Weights of a small GPT-style language model, trained from scratch on English Wikipedia.
Size: width 640, 10 heads of 64, MLP 1280 SwiGLU, vocabulary 8192, 74.4M parameters.
Architecture: RMSNorm before each block, rotary positions, no biases in attention or MLP, untied embeddings, normalized queries and keys, some layers without attention, local attention windows, exclusive self-attention, normalized values, capped logits.
Each number is 128 + 32 x the weight over its row's rms, rounded and kept within 0 to 255. Layers, rows and columns count from 0. The size above them is the row's rms in percent of the matrix's.

# layer 6 MLP gate, 1280x640, rms 0.096, rows 899-912, columns 480-559
size [103 104 101  99 100 102  90 100 106  99  97 107  93 103]
[[117 134 149 126 153  57 100 152 120 158 169 129  37 134 130 125 115 119 122 123 169 111 124 131 141 142  87 170 135 152  89 112 100  75 141 128 169 155 135  98 186 152 151 151 148 164 152  76 102  91 131 164 175 105  84 105  62 112 144 160  90 152 180 113 129 131  89  96 133 118 162 139 172 104 147 125 169 109 115 165]
 [106 159 118  96 128  54  97  69 115 161 125 141 176 112 153 128  78 105 117 158 152 124 121  91 121 112 155 135  90 208 106 127 118 111  88  87  93 134 144 159  97 115  97 137 106 155 115 127 135 163 166 180 161 130 129 129 109  72  84 141 129 107 103 168 118  91  90  83 124 100 106 153 117 181  51  87 155 100  95 112]
 [168 130 180 117 116 154  92 176 170 161 120 125 126 118 116 112 171 117 142  48 142 180  64 117 107 120 155 152 146 115  88 196 163 180  89 140 134 125  58 136 121 118 139 115 130 165 167 123 135 168 181 181  82 135 192  63 120 161 107  85 139 104 104  89 137 112 144  70 170  86 156 113 195 130 164 127 145 113 152  60]
 [ 97 181  83  74 106 152  98 140 109 145 136 129 104 179 132 115 208 107 203 176 111 101 108 125 129 176 113 135 147  98 104 109 141 151 127 104 124 127 186 124  93 191 148 141  86 106 119 194 148 172 103 105 166 107 129 141 139 117 134 154 174 183 143  91 143 127 117 122 142 138 103 147 184 108  75 103 134 136 189 103]
 [133 141 153 121 119 106 137 126  69 109  88 112  92 127 158  92  95 156  80 131 152 118 104 116 128 133 106 152 158 106 133 119 123 101 183 121 172 147 153 146 161 181 143 148  75 140 114 172 168 139 125  84 112 156 139 154 153 126 103 121 138  69 164 130 133 105 146 140 119 148 109 207 155 157  66 116 118 125 172 101]
 [146 113 157 147 134 142 126 107 101 102  94 117 115 134 111 159 125  87 153 130 133 139 160  90  89 184 132 172 140 179 106 174 105 103 138 103 137 134 150 129 114 177 148 110 152  83 103 165 160 113 173 164 153  85  87  85  97  88  80 133 185 168 122  97  73 113  92 139 174 129  92 142  98 121 175  97 122 147 148 109]
 [165 189  94 104 142 119 138 138 149 131  88 147  42 131 132  92  73  82  74  97  69 115 162 114  99 146 113  89  87 167 145 112 173  72 136 168 145 115  83 110 173 120 182  99 136  68 115 178 157 128 201 103  61 182 166  79  86 140 154 142 135 114  67 108 125  99  99 122 151  95  30 138  97  57 130 106 113 155 172 114]
 [ 97 119 103 161 149 140  95  96 172 124 103 110  91 140  98 130 116 150 129 120 136  96 159 165 229 162 167  88 144 111 139 152 188 179  89  80  83  99 148  64 109 149 114  94 125 151 171  92 116 147 108 154  92  97 109  90 168 113 143 138 154 104 134 118 161 108  94 168 108 113  90  94 144 192 143 133 130 106  93 132]
 [136 165 119 118  96 142 111 146 108 179 177 139 118 126 155 148 123  84 118 125 137 116 186 147 119 136 131 124 176  48 126 134 177 155 143 182  71 117 123 171  95 158 112 157 134  88 134 146 143 124 145 109  92 169 117 101 123 105  95 169 136 138 175 108 165 136  56 120 173 199 109 133 109  90 120 122 137 199 141 132]
 [ 82 117 113 128 131 112  66 116 167  91 170 154 131 142  51  91 151 176  97 152 161 106 132  98 131 128 134 118 128 125 120 158 119 155 163 130  99 144  91 189  65 190 138 110 164 172  98 105 102 106 157  44 143 151  99 129  98 168 106 123 163  81 158 142  97  85 109 115 135 139 190 143 201 149 138  84 183 157 135 148]
 [ 76  76 134 182 142  94 157 114 147 112 105 124 132 135 139 196 115 110 142  76 115  90 170  88 179  83 163 114 123 130 110 117  94 120 160 149 134 122  91 164 198 109 176 143 177 127 118 158  92  63 160 110 117 192 114 168  87 111 123 152 151 155 152 142 160 101  91 125 134 110 157 198 151 163 164  99 133 133 109 154]
 [119  81 130  97 201 131  64 147 122 144  38  93 118 142 141 204 126 122 163  91 130  95 100 144 160 147 113 112 126 194 162 131 111 124 102  57 117 134 144 144 161 172  95 138  99 168 137  56  80 105 127  74 105  78 174 130 128  96 109 138  85 165 141 129 140  93 153 171 180 118  82 167 150 123 125 113 153 126 142 140]
 [129 141 159 142  82  89 114 157 160 151 160 134  63 125 109 131 104 121 121 139 105  82 156 124 104 197 118  99 101 160 151 137 173 165 132  92 100 136 125  83 141 156 142 164 186  89 133 114 103 178  98 115  96 172 169 134 124 144 166 172 143 103 102 159 147 105  74 125 158 133  67 134 111 199 124 113 166  82 113 152]
 [129 141  78 162 133 154  65 143 122 108 166 153 125 173 133 125 163 132 140 105 144 120 154  62 140  82  88 194  69 144 148 157 118 120 118 164 122 150 119 150  96 120 138 108 124 132 164 131  90 116 106 143  87 127 117  89 141 118 117 128 175 155 133  99 128 146 101 149 150 143 108 181 120  76 111 125  87  74  68 111]]
# layer 6 MLP up, 1280x640, rms 0.103, rows 899-911, columns 480-559
size [105 106 105  95 104 101  86 100 104  99  93 104  94]
[[151  98 117 101  79 163 166 158 128 123 126 162 142  89 171 146 126 163 110 104 141  94 154 156 124  89 106  79  93 177 133 151 144 148 134 184 112 187 152 136 110 139  98 126 149 105 137 158 178 232 120 209 142 186 149 123 100 153 171 120 148 169 197  77  82 139  90  65 164 113 122 128 125 165  90 156 131  84 115 133]
 [170 129 121 116 107 117 110 137 122  85 124 160 124 102 139 128 117 126 122  67 157 137 141 149 164 189 112 131 125 121 151 127 131 119 146 155 181 119 116 122 202 139 168 196 214 138 103  79 132 175  95 162  98 144 102 159 105 126 107  87  74 141 205 119  84  78 183 123 140 109 143 103 145  74 141 160  84  59  92 120]
 [136 151 126 109 144 205 186  34 157 153  87 147  85  48  95 136 161  90 127 181 117 141 138 126 172 111 120 130 169 158 136  94 116 131 138 126 140 100 115  70 115  80 114  71  78 128 146  98 119 115 127 108 107 158 156  91 175 168 132 116 120 101 119 113 106  96 100 184 122 124 142 164 121 155 158 115 113 117  74  83]
 [106  92 164 130 104 119 121  90 177 133 113 105 157  67  96 217 145 119 138 137 124 107 161 156  88 132 129  84 136 134 127 158 184 158 170 179  94 135  85 127 116 122 165 176 131 138 128  65 186 101 120 143 106  71 142 146 141 125 113 114 140  86 173  96 117  93 103 170 141  57 145 157  94 149 125  77 179 156 189  97]
 [136 130 142  96 147 182 113 113 110 164  83  81 156  82 140 125  83 166 121 120 107 120 149  66 142  65 151  85 158 146 124 112  98 216  92 116 159 163 181 134  61 170 128  97 121 117 178 117 132  80 116 171 123 125  81 149 191 134  79 124 211 117 148 119 148 167  67 172  79 168  60 124 127 155 133 115 114 147 103 156]
 [ 83 140 128 155  80 116 116 106 108  94 126 130 149 124 132 120 116  75 115  83 145 110 141  92  51 147 163  71 117 230 165  60  99 128 109 119 128 128 148 158 151 111 100 129 135 156 103 173 119 126  81  81  93 141 103 125 159  50 162 159 106  68 192 135 121 130 133 120  63 172 111 102 138 115  99 112 123  76 126 215]
 [137  91 107 124 164 144  98 148 101 160 107 115 151  69 137 153  57 127 166 121 112 132  96  84  96  89 134  82 145 148 130 113  93 136  51  83 126 111 127 135 123 144  70 152 113 172 193 123  72 120 159 132 191  81 197 144 149 106 180  80 149 139 123  74 171 156 126 105  38  84 169 155  68 141 173 159 103 141 169 164]
 [149 126 152 116 144 132 106 102 124  54  88 154 171  69 145 164 111 119 120 158 127 164 159 125 106 104 105 122 118 170 129 194 127 153 132 170 128 124 125 147 144 143 131 158 133 103 108  92 168 152  93 112  97 146 119 175 151 135 139 111 149 102 110 132 135 103 109 153 114 161 100  88 215  87 133 136 177  99  89 115]
 [ 98 143 159 124 108 158 158 139 147 121 192  62 116 160 135 149 122 101 130 140 122 142 114  76 180 177  80  99 169 110 126 120 127  84  99  90  89 119 136 138  95  75 147 121 114 122 135 126 207 111 101 126  89 128 184 110 134  98 101 125 100 132 113 172 206 114  92 146 122 162  82 175 142 149 134  99 149 148 153 117]
 [140 144 127 136  78 101  89  74  88  94 165 130 160  84 134 148 118 113  88  82 113 161 111  89 105 101 148 146 118 115 156 131 109 100 119 148 168 143 136 131  76  75 188 148 111 137 141  74 163 118 142 132 167 187 137 161 131 161 134 172  71 115 139 133 132 126 101  63 119 122 110 148 117 165 216 130 168 110 125 133]
 [129 135 113 159 175  97 171 132 126 144  79  40  94 172 124 146 109 139 165 142 138 158 131 134 109 117 190 152 135 141 145  90 131 142 128 147 152 204 128 120 144 190 153 141 195 160 152 143  76 171 154 197 125  85 129 102 134 164 164  78 170  95 133 160 125 116 119 105 116 181 125 150 139 193 157 119  95 118 162 164]
 [130 157 172 155 144 104 159 161 127 126  97 136 111 142  99  92 116 118  64 139 153 123  95 104  89  87 146 125 163  62  70 117  78  84 136  87  57 118 150 143 126  81 129  54 166 109 111 135 118 147 134  90 181 122 151 145 169 140  79  98  89  86  84  76 126 159 108 141  90 154  72 127 126 133  97 154 109  72 176 169]
 [141 136 164 109  73 144  99 144 126 146 137 142  65 102  95 104 139 184 166  89  77 179 149 102  83 123  81 103 103 161  98 137 166 135 169  82 144 122  68 141 140 146 138 167 124 155 118 113 169 115 157 111 121 106 168 124  92 132 153 167 143  77 150  82 130 117 142  66 102  49 156  66 141 121 135 100 145 201  85 131]]
# layer 6 MLP down (transposed), 1280x640, rms 0.0665, rows 899-911, columns 480-559
size [100 114 104  95 100  99  99  96 103  97  99  98  93]
[[115  91 134 127  87 125 116 118 113 128 146  92 111 121 172 111 111 177 126 116 135 139 115  78 158 165 151 170 152 162 141  88 138 142 133 140 101  87 121 104 143 162 187 130 107 142 114 110  67 125  74 113 133 137 135 122  88 114  88 144 128  81 126 146 133 137 151 108 100 173 139 163 104  93 140  98 104 100  88 153]
 [169 154 128 173 163 165 108  93 168 113 105 107 146 134 113 120 159 132 135 131 193 116 137 155 121 120 156 163 139  89 126  82 132 101  58 105 140 182 109  76 124 186 118 112 147 110 133 120 142 101 194  70 119 160  76 157 153 119  65 115 151  90 155 153 124 119 120 217 102 121  97 100 102 186 165 166 137 125 163 104]
 [112 161 142 118  75 118 166 162 126 118 168  44 160  89 104 133 128 152 102  52 155  69 149 132 140 114 131 136 154  83 127  88 113 115 131 193 128 111 140 115  85  67  81  30 157 111 139  80 108 157  96 119 168 128 145 100 155 111 115 162 157 136  77 134 103  79 134 117 159 140 159 121 178 183  94  68 110 181 161  77]
 [120  46 138  96  95 117 150 218 120 120 165 120 165 162 121  56 128 138 127 141 149 114 116 112 154 134 112 109 118 109 131 129 162 123 145 136 170  98 160 131 155 179  98 108 130 151 120 123 101 101 128 136  78 125 106 183 139 189 106 141  92 169  93 154 147 108 156 146 111 168 193 132 158 131 174 116 114 181  82  78]
 [169 173 138 129 141 135 124 165 153 106 127 167  81  71 174 148 115 114 144 129 114 101  83 173 178 164 151 100 141  83 198 115 131 115 147  63 166 123 141 154  72 153  48  84  68  76 114 154 129  99 111  97 119 101 165 112 198  99 134 118 124 113 179 132  55 109 133  96 127 158 117 136 154 120  98 129 149 148 173 137]
 [145  94  82 146 199 123 131 125 126 104 132 190 144 118  81 110 108 141 146 116 198 155  99 158 150 104  97 111  40 137 132 148 155 182 135  70 125 102 141  76 151 116 155 150 132 112 109 173 153 146 165 118 111 139 111 132 135  82 126 126 174 131 107 122 117  81  95 128  89 141 139  74 164 110 143 190 182 129 132 137]
 [162 185 136 146 133 108 145  73 139  81 102 112 126 184 104 150  91 142 140 114 111 152 169 130 120 142 121 131 145 163 130 133 186  87 178 126 158 136  95 155 141  82 173  81 107 160  95 142 217 130 130 126 125 145 121 104 105 124 149 119 119  41 124 149 128 144 110  83 192 141  36 108 100 125  66 111 124 137 155 127]
 [ 57 118 113 126 165  77 133 114  99  97 152 109 142  51 183 168 156 133 134  96  88 104 177  83 123 114 134 139 126 174 150 129  95 151 108 101 113 115 128 108 145 149 128  89 163 149  85 137 161 130 149 113 113  38 130 162 130 158 173 176 133 104 108 116 165 103 176 154 128 155 133 157  83 157 158 141 151 164  93 105]
 [181 110 154 141 180  96 117  89  75 132 154  87 131 107 131 196 141 134 129 151 212 114 158  89 130 135 163 149 125 133 156  73  95 137  84 109 103  69 148  54 101 165 149 117  78 184 127 134  94 120  79 193 158 161 203 103 122  96 140 116 141 157 167 136 131 102  95 147  98 169 120 126 102 152 111 155 193 155 150 133]
 [108 177 168 120 108 125  38 118 166 120  95 160 121 144 171 118 153 151 150  85  91 139 167 100 109  72  94 132 114 148 162 109  99 152 114  88 167  80 108 155 117 165 163 112 138 150 170 133 140 107 210  74 153 172  86 126  52 134 162 101 153 140 138  98 129  91 152  93 147 130 142 139 166 149  85  73 156 141 115 181]
 [146 192 154 124 132  87 132 135 125  87  92  72 143 107 118 178 133 114 137 191 123 126 156 123 178 116 111  76 115 120 122  59 168 125 162 161 126 132  90 108 147 115  83 114 112 112 104 113 170 135 155 105 128 124 139  90 160 120 123  60 110 118  91 123  88 110 139 185  64  81  97 122 151  93 113 140 121 157 144  79]
 [137 167 164 116 142 168 144 108 137 100 128  90 141 135 121  67 129 178 129 149 136 107 122 129  51  91 137 128 133 107 118 127  81 113  87 113 132 122  67 117  81 185 133 108 153 206 117 145 210 120 165 147 137  82 171 113 164  88 109 150 128 128 140 190 126 125  89  92 163 133 116 121 111 100 101 111 132 100 133 118]
 [144 144 123  86 136 108 147  94 133 118 148  98 150 125 212 147 170  92 108 133 145 148 128 172 131 128 117 132 107 121 138 192 132 141 145 139 164  74 143  99  54 145 129  96 139  88 133 137 109 104 114 173 152 167 112 122 156 133  98 124 112 144 108 148   9 126  96 139 172 187 101 149 123  55  97  95 114  75 146 120]]